Weights of a small transformer language model.
Size: 14 layers, width 128, vocabulary 2048, 3.05M parameters.
Training: 120M tokens, 14686 steps.
Each number is 500 + 40 x the weight over the matrix's rms, rounded and kept within 0 to 999. Layers, rows and columns count from 0. Numbers have three digits each.

# down: layer 11 MLP down (transposed), 512x128, rms 0.171, rows 360-412, columns 0-127
# up: layer 11 MLP up, 512x128, rms 0.159, rows 361-412, columns 0-127
down360:502436510492499605521539475479459406463505543480477522471528521493387451527468489401561447525584507413509490519483512524478496497445473479470469397473448459544470492489381586540473453515531567515533507451486482538486531469588489532479519520554535551481487476537567488496467531499412513528475551456553526486508479563531583481439435495550564508558539521494504504552534515556515465490518
up361:482453455510479511451439476488481469565446466493488498485523489485479564473509509441467499513472433457488525455471500507458487461401525566501556443497536506477463457564569536517512514522477511527480491506465572499453503543558507543440525545495507511571540481551521526452507514460554476489498502560542483466483450489565497537444437507589559498471500526451568448403453576496458515494517
down361:494457494564547500509423495546511511515564469521515572530470485545492501491468470431486528468489528538508542496470516371613496508470454495446510516498457549514501562517574512495501479514472486513483498551454509544454508518467458481507607570429542525459541525470425443468526419524539521474508518493470502544425488563497467490481545635456484497509435497515479464530529474507497503474525
up362:548565486524454473428532490561534477568539523582420493474526491569518537479470557503502522572511553456532526516521533616441486503488515509582554456485491524447512495493474486526489547528408490473472449464552511477406511465522510550503452430486534506518444466528466503500475538501530517514496540537517568479490538447469512440439489458477498503544490482546512524482447570554493517553513
down362:540502511482506571492437508450517463490489562489488547482422541541440476500478495476520464504510484588556470558491540481512554473453554473502548444487530467515521533466562549526476465508502545529524476519494436496521476510457506483558487502445510479427561548431446449542459543597479504501513444477486472452492464566507533471488527460480535483496503540543410529466504510475554547505476
up363:446466447522475527462525454483543543569587512479468516591504466441407409450490484502459611480534492476501546497532531478454446568506494496506510472555488495507406483496502639530517525543442467466479464411516532496431582567414536444474464465502532521513473468574510454477480482501516566479532496501451576494473486466480533446449516483487437448544476465561453549447506569561512541501462
down363:512512560439459442567478526587511461453524448512535459469392503498537480529501521513492558526533459575514513590506495403536499492469555424481387512504528587512475593547496485515442456469438487536458531478507532557454533483533503535524518566493506512536479554454544439458518417533477508439456381488513465533510444434542468479424549562507524563534560481469574482494433511448529545489563
up364:557488504570553413431504517533463517478449546509548466472513470460522541503585511483565479474560508550517494493459465481502505448414458587475495588465491474499535531440530529519497500471494435476480522476484497553526502501507483488550520495562466458507481506517430434434488468468485465492524544539541447450507475502539460510514478516539486519513508488515471484573474469519520491489433
down364:481487511473507456549561479447557478491501446500521483481476443533514465425510481517448468515485546488483489532580477413551558460475427502528474492478491561529465575495551521515455453502479498500535512501495495508535534516541494506518511487539463523514518515462479541621441539485548518522518482460521484463463522555494415454448471643473519481489503485526487466527489528488467481557506
up365:523437488577471516466515514497396522500463526449566454519476483559492494502588565494556456501543445486498440507484510519538456539561490511444501534486463503472476513427500508449464550516487491459561480473495551467486519582514572535582403532493518491487481468459508478451461529465507531479556550475571471479458448521545553465439342459503482516504510482476505545456480442514429529595473
down365:448551521463520522441515481485464555520461510517557420466490463453555504414512421483518531498502575464502527541530563482561477575481459491522488497518523460488496451456610426515469428515521484505488521472476526527478508517493531574481407537500476539580453483499539526472548536475505587452503534477520490522480541511485471503483517425458437523555526458457574534491593535444482535480491
up366:508524451507451535543510469358488499457524481604530538481485494498495459542556470516507524428515513485499482526463504499472517463496536517545564525501523459494449487565511480474479525475479488563558458539527500504470449515473510487535453460511516483529550467539504476498542503506456436445540495462548527474454526487527522437476434489463456454471525537504558500501462515475519500506543
down366:455474511480509495481517519587508451487517464480479448454570509485539517469545559473467508543431482492465461532523475493519501514499541444550527484485538543455445492471503513555565466540491562471512529489499570553453486494528462479463496514486498489494492496474458507512529513464581483508494519491518484523469521481485506552490536393466513468549514487479534480484480498517525558449513
up367:566451519476483471483444414525388456508518547482558553478555390421522495482607549494497479451536455542518521435453509489499550473526453592504465534485495543503502480595587496512493420382502457542483550469421511534545500462494526458485483505555520505541515483540502573483477468480511508472514479500583479469508482495486482501445538473535531475523521543435454454483498511525479520489533
down367:553560448506506420515474510504524462480535543545476486487518498503433534499542516442558404513532458464516493509570484364533482503510487500536564485509550469486519536543514502480538465493468553534516467463554473450522489458560476533562491513490541521474491494517497432466484393509513447451456501506469548502516496548487427555450541622543465569598472501486435490511509426509509460469506
up368:489458544521476528502489467533506525524500536488549530493415496507476448499581534514447517490561513564512472521459468548489466500479503497565568543583458524459488482583504502444586535537524552481494508448508453512456426519470482481516493555524489477494524452462498443507460568468554517499478476478482488526532457519533501498539502505486414578527501479461428466522489505448448494486464
down368:545557488447581479482506502498527435501520492499475503462529531526467486483482517471520471486457523467485557515571464505503549439509530484528504499445503472468536511501584491487477485521441509485539536511550487444510525505506461501481468521487527537493477530488494526466474429431437484532466523511529526488481529462499486516515491393544499520534554523482508512503533463490512585533469
up369:501451450564505524470499410528534518570498542471542499505479400531489543515544477547474531464501464544487437501419500485507506518476529475473462547544480459478492479444520520478511562558507407506500573476473471498519513580486508507521536505441436489592531486518484482474464458427445443544522510467494484529469430570539437548467476500500520527537481477447501550540565469508478547515538
down369:469541516432495488549515541462443476571420436514488435503549570488515435472504500414536532503542517461628424488534480569468578442528467479517511484558389510512491471539456594524513460485582583456512475499540478502502517435473473487474452465557614487519486510531479508534543504536525543520493501496449527480574494436512517452500525445499574491485445485494506472483532479493467437518504
up370:517461477466430504436531503503529490576483474425533534528485516418471415456502489499511554542460474509531535452468540549479489508467469505486529534568521557551518424487536530482491528580464442483423549452534501556560612587482478497422518521500510496526512497506497518534515477464468470513476443463535546493536406440531488511459464478524456510412471498544426537554494511566427489509444
down370:555477495483548504415508462575510569547492422485548468490492489481508463491473530517465506472483526559443487499518517429469542498479505462447584527476483511485515576430484484501494555518499484524519493488510485450485495536523425459503463510462471513498480557473497468457567491557528518413502498538466494489457434539530454521565561500519452431533407491556552539547517457497553506469570
up371:482460470527486489496536520480432475464538525502496534486570497458516455457542493585526542532472471528522547405520504515536468451468571544524460563501439488480406498512572542437613469449486496596565528538513572434507469505508441536486474501476514549498406388459439406530490489556530517529447443540515520523412493469481494481488535458501512516451505495555486487591478508509486521523551
down371:546537512441437487561447521533471487563451523523524538536476488513449508563461550490486437466476527607462495540470468533500480447421534476533517456504545541499403521472466416461518457488509526555389505483482441474407561499557477436514450564527462521480524507468535586533538402555503559543614529478539530498472505473489427462424447477498489500571458548485500524550589500461548483492502
up372:524505464485491535441428494491409589529536481530480563461473458423538521519462506491412559534512504502496485465529527513526491483372545489480553455554410519414556457511534524531531512531550476536461463400449483559517482578494491509454509503471505548532477502443474497493465511509538493435521468536528481519493449571443504495491493509537493531500505542488422595525479472494478501546517
down372:484541494508490497622528513438534480545472483537517446435545522510527567525558509475480435450454549515500469484549508460482523483557494505512481513499456453490507536548487515453533537499446480561514541522509526432475466492527498484447490433536454480515454539540490538505565494508523461467528518599433519505456479505477531464510575541586493415527489557514492462463476476476443499474415
up373:520509550547409444548520469453464490539475550472520546562551479553491528487471473510534453479525472539442488440418532452462529497464504482503544532555491496453455554472518480497529494505450474500541531474533450506563512544485491512573536505600505458536490479475441527507534555387495422467555463528438432486484493539499490495564547514507440495483494456564504557496522534509495476528465
down373:537529493481514492469527524507520482540416487504431545440523491491478491488569504558464520531497458487511485499512520437491457452458461533536477475461500503573420519527549513466476541527544512514496477551502522499470475490488483358499509458502548539504506585543585472511540426512538518515512559529427544456520487449439496501445501475512470493529524503496545530494471477504549496539491
up374:588525475481440409472466456571500519514571586500558565548514523532449513487502434515487494545492478545462428523418471489510490475538462476485429523490459484511500440496539575531534476460428417472476574502486485449581568492486550462429433465587527537444570482473519554540567482515472499501486442471568552450510505444511484487527488491504459503471527460527544487558453630488465498532501
down374:461508459397480539547540496487529474522539466464498544530504484433448486585514476511422564510532495540499481427410576476517493578480561506468544459492519509538484455463558550521536517518542552505514458534491475538439479426495521548525458549585502544458472564480574454456569459476513449469482479549493542501511498564488516491527462575471519493559420561505473494496467488455446420470512
up375:564497488511541564495443398481532597523534541496471482536498522523496417356524525530433410490568505594470467544495483509509491518477573438544445500516570536501491542468509507518512492482500435433434507507437522505485487483464514469474435478539418522506517529445496517465577528530530468540465550456479545497423494480522427587498452502503418572502501348530498500438453493464518524545539
down375:574485480494504575444511494524537512443491521445472451537441502486507505478436480465483534547377544554497549456451472538517524507540548491464551447438498516507470549449593521482503514438489510542514455538589566492526492514455420484514532462552460547427491495485566460545483431576519520540529445467498491500493534481460530444526454439551517502496534505481449499553548465455453573566465
up376:518556432499472498480506526494536496514535521480551448517531482544486474465440521441501482488556469517380389439473487525442531441460574544514452556483494458541470436536485512518508511509511485504481512515497446481483558486564502526548501510498485466532460522488510504430540512488566533511544513440539453541467532541511484510527532492433490551442529491455448566499518539541537510457464
down376:500541479524552491459530492471518523531449445472484493539497462481501429465515508498477566493460537497527502477500507439474517502466442529470567557508478449559479548492522519525478452510521472462522499481502514565577474516492455472511499525492509557474524416520470519479490523505459556414557529514497521449451492470500506529573484546551566529485493514505485465501494518491479474508552
up377:420523499519494503479505500441460496526518522490521533493498496526479469485468470546526524509548484492521488468538501491459491501507523515480533532503424442459460466535516591475525545480436492421496450521511463502469494510487534550506483442522511491516478501496471497533546493463447477478505606489539517503489544460513480461471448467497445511506496507487463485536503546522485532520528
down377:468533500549515521468482428469450546506522621488548556528496442465461466514503477554472546545588434511549483491489542590441546428508546541516513539473455465423491531573692564517497472471474482440518420494496500496469490519449547581541488413553485483540483489473416521512497613507486513511483511525502463511509554394476484399514455360495443566488427490500492482506474517515488648467492
up378:491567454468456514514537479571550456508505487475472460497526502435474419533506423541471554485521570512482430490540467514492474521501516482470526483493530501428418470437506564507512531522482510523527489511544545518507564516430490521539475461544475555471512475443474473518452446475513444468517507455511478434481453449505523469569529469508516489467506497514455623522503497565495528547482
down378:507521525503454518490454492489515520548496438546461503499447489458563483499532451454446507486512517489511523457480530451487467488467514511578483537438468504496519488484560458500504490560493472463573460535519521498496483504548468510496507509483498460508521501481515446512532449491524522508485480449488519567423543549478462533504461516453511537554510534544532495555539502514478550492520
up379:593529512528375481431490465486464540565565512482472500428511475486504478447551477610474525515527415483444502434446443491536495537538467456504490533513427475477482514509610494500513615483442397492513504529478521556472444501458530519483473524445509511472496530484430555518488495437499546501526559468443453485443494515464498461540542507461565413512527473501560613561542532577495525497504
down379:571546603500552458594480528467497524501537510558478474504495554544466542470499523460579501495525566527485520523489532446422517464516548479460498424482476448573511475486448513456503464441541425492449455600524492498525553444572492394448444467515549517507589449581612503585424511502478521564533460528512479476410500481523530496525454514412435477525516514457424496438493516511569464513476
up380:539464496452488495474526477521504527486493470477487497474556498475512466494549441518522482583422472535462459485470509483564511371526513550484490544519467519502404529497560468487486518511516497471515556452497484503503513519446524598470487471522500535478478443561527503540485480548514409510466520464471515478479390510469577575581549478532505516494507484469514557515544524438493507569579
down380:501502469457524556445576524529469412456512562523462554481446474541471503473445539487531521536510445533561518531452544443520477539456510490475539544506520481553454511478442546482492491458448532530545521454491479548518537507501476523537527477508498476510467423463534455502491475547502509502443486499579509454591463501542566511425500445498527511528451520517497521509513531445505487442516
up381:552454537524465475541486480485472544477471582534519486486462506492499442568494522586490571456523517563513463433419516484519521498446512422532539457494488495487420529504516511446539581488524420559517489512470521535443499524438444464483506480534484496496554508492454467480571471488526453411533487585520423531483482467474499450479425505513451444473467519520509534484508482533547514505499
down381:453549530474508539511394473475524485522512529465451525475522524507482466456553536523509427522557415421538537583520562559492473415518488528541476482493471452519493489540454503505526515541485547477570483482551471492500493488604535502440469463540514462548424474504574591535442575497491488529474538502515512474495415486514531550498518508525577480464587502465493452500486479412524430446485
up382:496551569526519463499486496446483524493522482454523550592551525528447497571482460450529484541501489471518459478519540483449584438446472565512507576481513480506471466528502595539428433513503469485458557500550514457488451441465478575506440499601464542545478486583521514488464495504462483454449472527535549479494465501457415560543516486500499480533462487567549476464455532483508479543482
down382:549548485503444548495479492509453382452497468520481524513523498499492478481431466556506485488528531483500502498546535440533497541538578481422487521452603532469484562458583529497489488425495470428526503522498480527453547537473442526453479522514551578479487497520566468522523483482540529461497454480492501524494549498491479557501513598473555479526482522504457515488496481543512443482443
up383:533539506514487516502466440525502504479441497536532547576472501601532467457488523518509593508533524510437531496509506561495539514489493497370551457477441443520560454533530460519466460501497451458457511488476519486486620503539468522473517474452494506546567511457478530544606499495541441479482581525488431506561452470439499487513501469537503432427455524523512486505532529571524514490521
down383:480457463501580491538487454529500534550468505460512539500489501506525553494550470520438554490507495481495544478507406488487566471465543548518505494558507470478491540493509490543543418496456554484508505502471394533479546563450513452488573448493505582472514481545541523415480513497460533470515519490539509508505424433448520512496460522482443527489525423528473514509522510498500480538531
up384:501576493491494475508567468480435524531469517501558568514469532523397453522538524555541486455500448468439557507461563474456525478500477481458557532569446523415495490512534580484541445521457535508541512484550532466540515494411465518526497554547533526470519510519427476499457562469453471498547510527571460452546443500485467477472516518555504590443478523545511530472476537499496472492468
down384:521514536531476486500533504438556485481475471515494539498446501503478543552508435480520565493478580510450513525475518433573491557469455572498493437450553516505511546469534516469484481504492480496484468497506470533568515487524532546453492446463521531437537597480480470533414468482538503554509523533501488496473462493457448545493473533513391559488534537454459523505438543513469574480489
up385:566536486500521447507534461516516610603539464486559563544496456492417466461509590489487550474516557493502498528406565487424487496438537498534503498493499516442506480511461477471605515442519435520527455549550540509450493468470497468539512431531481477506467588473494542478483584440529519538561530473504521508531427506505464523530377463549492602483519428594459538489416530451489550527527
down385:493437497494579450566477559498467408540458623481518419496511515516545563549503539495469543451549551428547567512460483599468506452482511538485509480499509522462411490468385433468511553552498468463481517463478532470491509489511560481533410504498512546505516493477518577516487517508563614481572501461434450527547504499528572530459467469516536427514506539509508476483520539387475606419452
up386:542471422529488513492533495479545516498443468474544515533378530453481443487440442457508465560483517474494482444495495529545576455476477516539447489485557573510449489454529521548515554489427452417440450512539509456503481509456544521478487487529538520574495436516507513509486492508524527521531461495459589502489519479519480448545437478507470563546500469490521435459465501491456513464601
down386:505526451479557519564462439539444509536506560528439541469515551536494510529524539449547459544456485501564503516477489508505462498469485433480467520506489512499447495510565516482502567483467508496502439525447418595497479477495486463503439551433519476527473528493484504483483592519526527471510544594478609531481548455492444562472550490500463501468504452490473576503517541422542478435481
up387:472519530457545523531484499517440486484528499507537507501572439499527435501484500446449505513485533546481433486435550548495522521431535603465513518411475459520462514524505467443503621465517459518558478489537484480482502487450543507489443528413524484507490518466436578529544490463477488554541458450454532486535492481472577463593498444519447469580498451595511536480460508500500553499545
down387:536463589533457442461436583520484420489515533534489404522515514430510489483512545446476499484431513476568522450470477516504555545477519504486533498535454536531512542539584481478531471504511544442491449519533490495455522460508476513485530447521462580527525471522536440507510482468563539473544429480551457514502544522536492493552509494503536421433381459468527448501554446502543608551522
up388:475483467589423537507445541499504491463526492596524499458440513464508454513443518536514538437495476557420516516550520548466556491494530494489566449401531459501475533511503515569516524520454521518500468490529432516477514596501577534561488436490477432547512468514524523490469476450536548451532552540544525495559484425503553489448434464484529457478476534483517519457453509482494519492524
down388:500511481487511507466474403516485455539429410491520565523450542458606462425502486512499523564518573505537486470492504483463456488475530517508481456471499455437494531467539461515507533489464577471464539547469477508472519538528410442478568538451564459576430577452558539558480506548543441506476492465501473518568511491480535501462513516546520485552518499483530592492547464533511509479502
up389:546545486457521506452466552468490489451568540515503511439501431575475511475529435456441471484499478512459518532473532540395578520481513557545481481422534501504541387417501583525516508517433525458469433513433477491455498463445559485463485500471484499478470511456539536535453498515508511553415495533558541555461455533466533481469449458476497527537486518548502543456500462550515573565427
down389:511539565475529500531506516502457468494503545489523489489464479515499514508471521472522501498517489573502472538494523556474528487515516498486524515487479483524480538489280489516537508500526495536511490561495469540526495520532529460518529496438494504446573433461652481474499521531453455526517519481538528406497471495537465518503523532493514469528529510483470493524523490477477307434443
up390:498483479539428530401470493497455505551572549547511502556500548516516507480512506563544479459437499525520470449559461494563639484529525476480546509561518434499525517504496621464545445444438498484504555529515437452493509522464494512524447477565476516503503431539443451471518477505544498519526493498514546549403488358470451520494455498550525544484475423573485490455479468523460500498579
down390:533535499524507521487554515545471429451510571481525531509449509523519465535416551480553490553478574457419479541511547526466478514589418503439503496537459456489541497513446519491427488510499486541516526534541476422503592500485512521496501535549489526547494512497457528479439545553454535417462493454613436494537497495571503457473465462476522421499497463419459414473555473494577541516531
up391:474407479514413509453487559473498522495534503496454487479530458510471439497540473500513522467456509555537511481433537487442548506489424562553500498516424476455497472475554551511520587514407504509473439447516528532471493566537573505490488491482522477547453469589484491420564508548498522535544529470579395449460507422521487537545417484464404465513526506532444540502507540514388537582550
down391:434500541489495508507515509562473484511629499536504462516619452502471486513463577530589549517493426495552549476582455614450482572491500569333576450474435553523534413475560671530542425501366475523478443503538531502599577495549595456531375505504417395473548517577529455507459484441486606477505532513608398469505493446561444496442399319523475557452498512517482465437444553511554619411424
up392:597467540484543433475540538510524507531563481507477467481486387522501575536512482455485487506504450508471512511442446489418505450430502477513533561485471441524518539441567484504500545534514428502516537536488511504508482476519477545518541477549510519580551405479515509450493530448464396448458566455442496507463410525472497496491508480496493509459513513519465451562498533461480584565499
down392:514409495516430607548477517566488471594490421511586478528468553459501387504457509535458500449487510519524516533526537497514553479499465543463529448504444516555539423505548477522522517495496552506494514522494465553399488531502479448529519518481512476495453569449471474426456485558504479588527479554570451501479494507438515456532516431520493520524487522512464504453505486527543502462505
up393:453611502534488461477546489453493482496454555467475547516576486505475502523479474470447525497545526516440442515546497580507466485519602470502506446501504494525503413517500518528558480583435494490492476538533508409454521409547536479517421554550461439495421462539511458476534500540562564509457552490534509521542527439482497464469466479520522551546499476534478528491445503520434514477488
down393:534479452447468507514436557555543446492479488543574529533492538473508415393487455459494569528442479492539508453486474514591476475460512448560498529469521542511448524548585526567477533551469511471571521563487508542548473563462553534510535544484503473514538511474426477499450484503476501529481513422463550451486510494447492506511548569500442472503494538442490491572482504472473500449498
up394:501484476501479511503498502458494542478546656599574456495534492521461455433525466507408445423521468433464418479499481524471457558553576503499558586548555500510429479539515502549619473487462463514464469510547585481530496479442504469479495456440498556560537452454507548491482496470497513448546502467478498478525509531532445457468534496567512533465499424472565445444411550446499518537512
down394:498457501443458508484488558481514462475497373473496560448565522533630541501574474494403499506577566502537507526472469456524565507482492482527476461457560522487566543536481495485449536466461567500488457478508442506477458516499532515464544519404442536514443589512519479534501449530567411556472504568480533535529473473417511487456518508465404564518541446509486492506551496518529533511479
up395:447518517492499519490485429524521493575515481464494519500574424496515523485566501479482573496598507442501478444472555533422462468451474601474547531439513463476509429428499553525593482531508534381486505473453496516447438529492544520535484548499502507552517511473475556483450480486446423517484525541515425452473484500478516513525472502534579526470462476500493512438558523506521522491554
down395:479550456517456505498452492459555480521442520470485509502489512523531516513499510485484489513482460520463549563553468486501520538546532493507597510568549539454419464549505523462514474455570493488575482516554460479532512533481465546529546526516512475447436468482434510498489473582437509439501502481465547537478489433481457455479440577457515500495454500545481513512520597424490415465466
up396:462527463486430534489450469520444520540553512472489464462538500498564446434472535512445429500536473527484436516542551529455535488509528526531487441504444450467472436483523493553482519573482468492410523519458493513495541456520494512505485435549467467505508503463503526417488498586545507514480555580564513577476567455465500427599444512441522508551516472508532485436422466514496526497485
down396:541454475455476560478543555503546539409539481444499519493502422485456550549490475492477523480536513530495457477423504496464470502545435573460554517574498503492485491530451495528503471475517506517471505532545530402495523509492512489492558486405503535531454575509476481540439592447474523466526518450508508487416561534482468561496458610454538487487464498510521566393519469534519481524535
up397:503523466523479629474487482457468510540487495622585485499515421470490427540460530474446576442542511488476541486519510490522453542515558495562551497537519520528509513559494523514449461419446444464510433524550497474536500446503467503553486523464502393471491451430507475468596486576530506524512573464468498562509476488496512415495466501522464556467497459534505493537491518439477544499521
down397:495553414545496507513480460534497523481477467472528521508493501507429492504500439487527519540466511548576514456532516374513515460466524424495457513526576539554550535468533573496551498526480434449528546471463511473484503480514430532555494541563511511475496573487457477536511471479481536501483559519480488473507558473450479497440514611460462498489544518489501543498437431516539417475588
up398:508485484497536482469575460547528460500642505502478526535502468474505569499397491429428518476503473477439568470483505503463510501512483481547505534478482570452460491427515552538441531532536461437511510446516551452473546447507488533472482502523511464573500448518441572448455492496495555496439522491501455489582446435489482554435518495474499444513531448493473521511521555529508517517517
down398:490410496529509513527506528541505459496458537565536522507481557489466497506570502557511492470512473544521427559573494536480534418473506528457548452590482484470497476488455461557521511481509485484461512512503476524459494546488481535518457541475478501492532462485502491533579464494462550518460529517477522515499536483472433485554454485490474554476538535449565510385557440458486404473483
up399:571613519505428497452480555533529488498475546449510498555545501525512474500592524472528451409555477494463456486456459523513616547439447506470512462510538527517370490506526550458521497453487487508580524472442507490487463485503505536638424508542505475471471445468448477496499521462516512534587485482475511549479470450480447548507472488550497491492486428553529479480418499598426500466496
down399:533526528496493581470519549489528509481500440466547499511445467501518511521472545457480472481504526546493470446512413494449478577506524482534497450539425391516493498504480519483515512498500566500490563541532605459513524519576581524469517547510522450575474476517514425459512412494487474454446478507483405425558467466475578479511485519446533466612447546509493493484531413493540476571541
up400:530576511552431439494534441453465543559473524445490520461485514457443482525516514534526493508536507537467503508498507569540464449513447437575501499519421529460470554501496539534582468521497522517455480514533466450412489472514441535584557523539505454481435501492476492513588510498489525535457473524475442479532457428507523479485553487534505544511380511541456475575490518488521482448496
down400:497488443467496534514500524517490480481534478506481534530488407513524498511476480511509509500460460493468516469536480476493459532511466522482482465505516516501543484510620521521504507486539480516536511451506492531516486497536508496476456535517546479511563519546513488476452460500505504514491501502530492497498468506493489453474470366459492460456567510465486521494508472488473725553505
up401:577517539508446542497491448513469523521478488512490522535537447470488456458585509510507538502495503487480488516418488457495473345498516540468570517486492384466518563559484503512508525470554518475521626494468508476485464567444531487483505507499484560556557504532500540486505524436441476510529468548572515367486440484450480495533508478509490463495511504535515504508527525504531509540531
down401:532487512446483500475505532450485456518510445418486486483552467496535503503444488513514485516472500491503552549505568421467499562521535503500523418448548589468470506530525512441461519517529579515540487475448453550514450461458421537502521482489555508448489531483415519476503556575493479493466518484531573562434536532480541490476490465515549558453511460532481494441502582464508538501536
up402:539548482518515450498542497438519536549459546466439511500477458529545483428537557497495478512565455565536492444485468464540560530423487463555502510561505545477479433507502492512537458581497447394467511542541462497520529564551519479502484601519405521526496402488487535470514513429452524531525518483503492536491543495478438565544522457487491556483389412469477469393550560555521500534498
down402:509547537501551539481492442462485487529496478512510459502500500488524586474494639510561516482453515451444538557478499559480492543443503505553459440476465527549507492463451335517525510531419428520523522513514516513477497533504464531499529453507518517500509580523526475496491446510559485493533531567492503528540518518536477490502573400518526513418487497548521453459486509473489461422522
up403:583583471511548537484546461500429560574447543479564451446500482495453483441564484480538474452489524430511435444525583512512540494410560493534470458600413455490493490488587592498537497506509483477550518481436567443504412465457532523458508498453417569577492465496461500413485505487500523482563472484527439447473529482507457539463503524527520497412504485532538494441471468598466522516535
down403:450497448526473457519471534497594438509515631492528572541479526493490534458469485429552591477534502525449512556491458466521540498540501469433569457457548420507572460497502461471579473465449485519478491526529441495448435456457543540544463504527541470501513529536417552516499462437569524503524456522440481476478580620498470472479490580502475544546557538506451411533530498491517421473478
up404:563506466512534504540481558556534519474486535569522506427534483470473474465523482511518479498569489675384493444521466482498533431459466464558487601550526504577437465481533510449512560428445490507532476470488498505539435549439529498514538469462484513476507496506452456473530520505478525485488554467455504451538577540471497459518443471547435529526526588475518502441425442478449497599448
down404:543476502508521539468519540444512453575519504472527573428524491507581552493543493471408542481480493515483531486473517523565453462536520540497435445490502542465583462490537431525494438492458531558514470429517501471464473550376469527473484558552502557474496539498453526574406396535524481487562520420497517446552570480550522470448539461536545464462429438471529553513484501519497529470521
up405:479525532537482452467546548466411521474471491513586453551577534549478494524508528457451460568562454548467507564488510550437459486458563524531467462435473497527459483458504483569524502478464510496503528532449504506527526459485513528439478500532517532475471474507464459499465465521503530470488467570574415520529540534406510473444457444570515525509489536471447528543481562505541509492466
down405:568427537559550498543467525502485451513552549463498415505548501450485493498483500504504453499417507430521392474507569615519503539452498484448521535439495513493547525555469537453485572494568554540492522496525455434484543519498448466533479508476438437470535505543533525486545497483491464464501575420526477469520469516544624467483474543440519386497485517492572485473573568558493378476458
up406:528451463526530538519560481489519595609517491494476517490538495435466531540514531565490501536553407505515538327483439552502507428511555506506546544441459448458484415552542526520597605429426488489539451458551500476448441561481491593496484444625438455496490471480427415457533509515518511474518551475523489521495498488491553397475437455550481502488452458435465492576572511507490534499455
down406:430461456505420516499501539528525500562583509537526530527521405497555616476531467587545422399532434567448479387549501492445603573505498552513491506556555448405495580461620544433509434500484461528478553410487593504435475546514503430435573523430374569526407481506433427466498461472541471499533437463490500517427445575481425556424451414586464489500579437476490572483463488520516629585598
up407:572499503450506559537538531499489501496455538548543524472480506586415494494489579570473466497524497521476532494496506560490510469516454465490478607557526450523443517449541506522591554468495495542471473510593540431490494480510475464515508508481474461520534496518452478524509520422494481523488493564462476556526450477471449507499499492429527488516482520485469433540503446494465503514519
down407:512478503477430515512520512469488513502522481555479523531452474481549445540572469472533569547481495479498509466490439379483470527460519541555509480589457471460547477492597492530508501435497485468530518486509453508482550516495515482500546459552472470450493517485537455449515456473550498487515518491501537506526514485528525499520462461487532551442492491480524533477532512519474523525498
up408:473496499514487516509516562451499469477560509497566442484588488457518474575574382474396524469552533493486488515485455525486493462471443505531538463523480510456466445526546524413550522496446484531503395508452591480494548528497502479522473571491497504448550502510497451525501441462459514461523440541579385486480477431525501538539528476497520521509504503552470491508379547528503543466484
down408:466443478525573479470554485517490457465480514504543506523448557518517412468540418475524514520447511498547528540546444487540454495457492532588467489495426548455492563424571455517472524516466522479508529482536484551488544530505527474509570466514462471443468484563508531389447527484520436544503517481499522531589517445496515514453544476498509453441514514490523523520585530538446509484501
up409:503496568519547536497498511499551501522463513462485476486520517436467526482487504480485514516507508480469435489509550513472503513497497508506518543503454437504549497467494556497580476499541464477472496464543533447479509504469495514580449521506449498554529461512510533499520463520525478510509587563551463520555472434468547493487452515513555521462391534540457452497432497458512482491485
down409:518485502529483415447540510496500525542464503548485560468511579501488498465465485497527473522531542524485553516556537509498483458511508510498482552449516467507453449533406454483494490529467526477513476541524513494566496503490481509478540531519503493466456427497443468506456455503535491525528546512493533479506508505508430584498552723514505479544457456514428484524499542528504402467502
up410:512500558483479449498470600477416598517560488473526568551505530509538488420472542458512509469517463479477484468470457523511571556467491522565508452522559539500470497582539479501506420492547473512564510491497554470463500497505500469535450505501420467455461416453478545444447574498454492475564481477472537560543498439443509517471423489499434610501530469542495561506438514574494485530519
down410:491495505521488457515501511532499465496465529489453466543470499452490449520477461478564534485459487450477509488515481515521464537485467447506515554497505480510502479523494493425555544513504470482545574474546506428543551538512501534509558530437486455448436501499413453551453404476471556507486521441530504492520601510530538451449462465538517554442554459564574442505536510530446574531596
up411:467493512526513509507517478466445529529478481540465506488510498513546536494482452537467540462538550546518465482449557503512502449477497530528442482453415470476464554477549515490508500475547452439535529524510536503417452486508511509540465461583535499515453485588464477507505494482504428480506483537508483538521460484490439550586451515519449493509499570485551474549518437508469500474490
down411:500524482451468501530468471527485520519499503496466473479457519579514577489455466552458502490501485479450484474576488535529533455497503482519454460447554453535495462500521568473486509523524480499495481556449492482507533510551442412518503493515482503484484470509544542522514528524469525470513525532482455525493474457513524500517556531479499490517553507557534505467527538456523470518499
up412:588546577510536587420526409472492503482467491465570496470565508417462503500514454433478619454531535587536507485431493541517542423441478594527500548580473495455501470439527522497502478557514524491440476512398542536536527498441481517476439501423487438466544518495508479473448508415448482494483502549527524488569418466489529494483462505463490561528519463567545507498389583467477498522470
down412:448510485558487484476518498498476481502544497507442501599490467460414607565495502552478461533535451476542509520468456500524421552452509381533462502552486531526506538534530450465491547550533515535503443511431464486462464461519509476511587415528512483550477605517533460436494462466526511564514549584463570555499443445505462440511524537496449507474527544450481483452525499556556450481499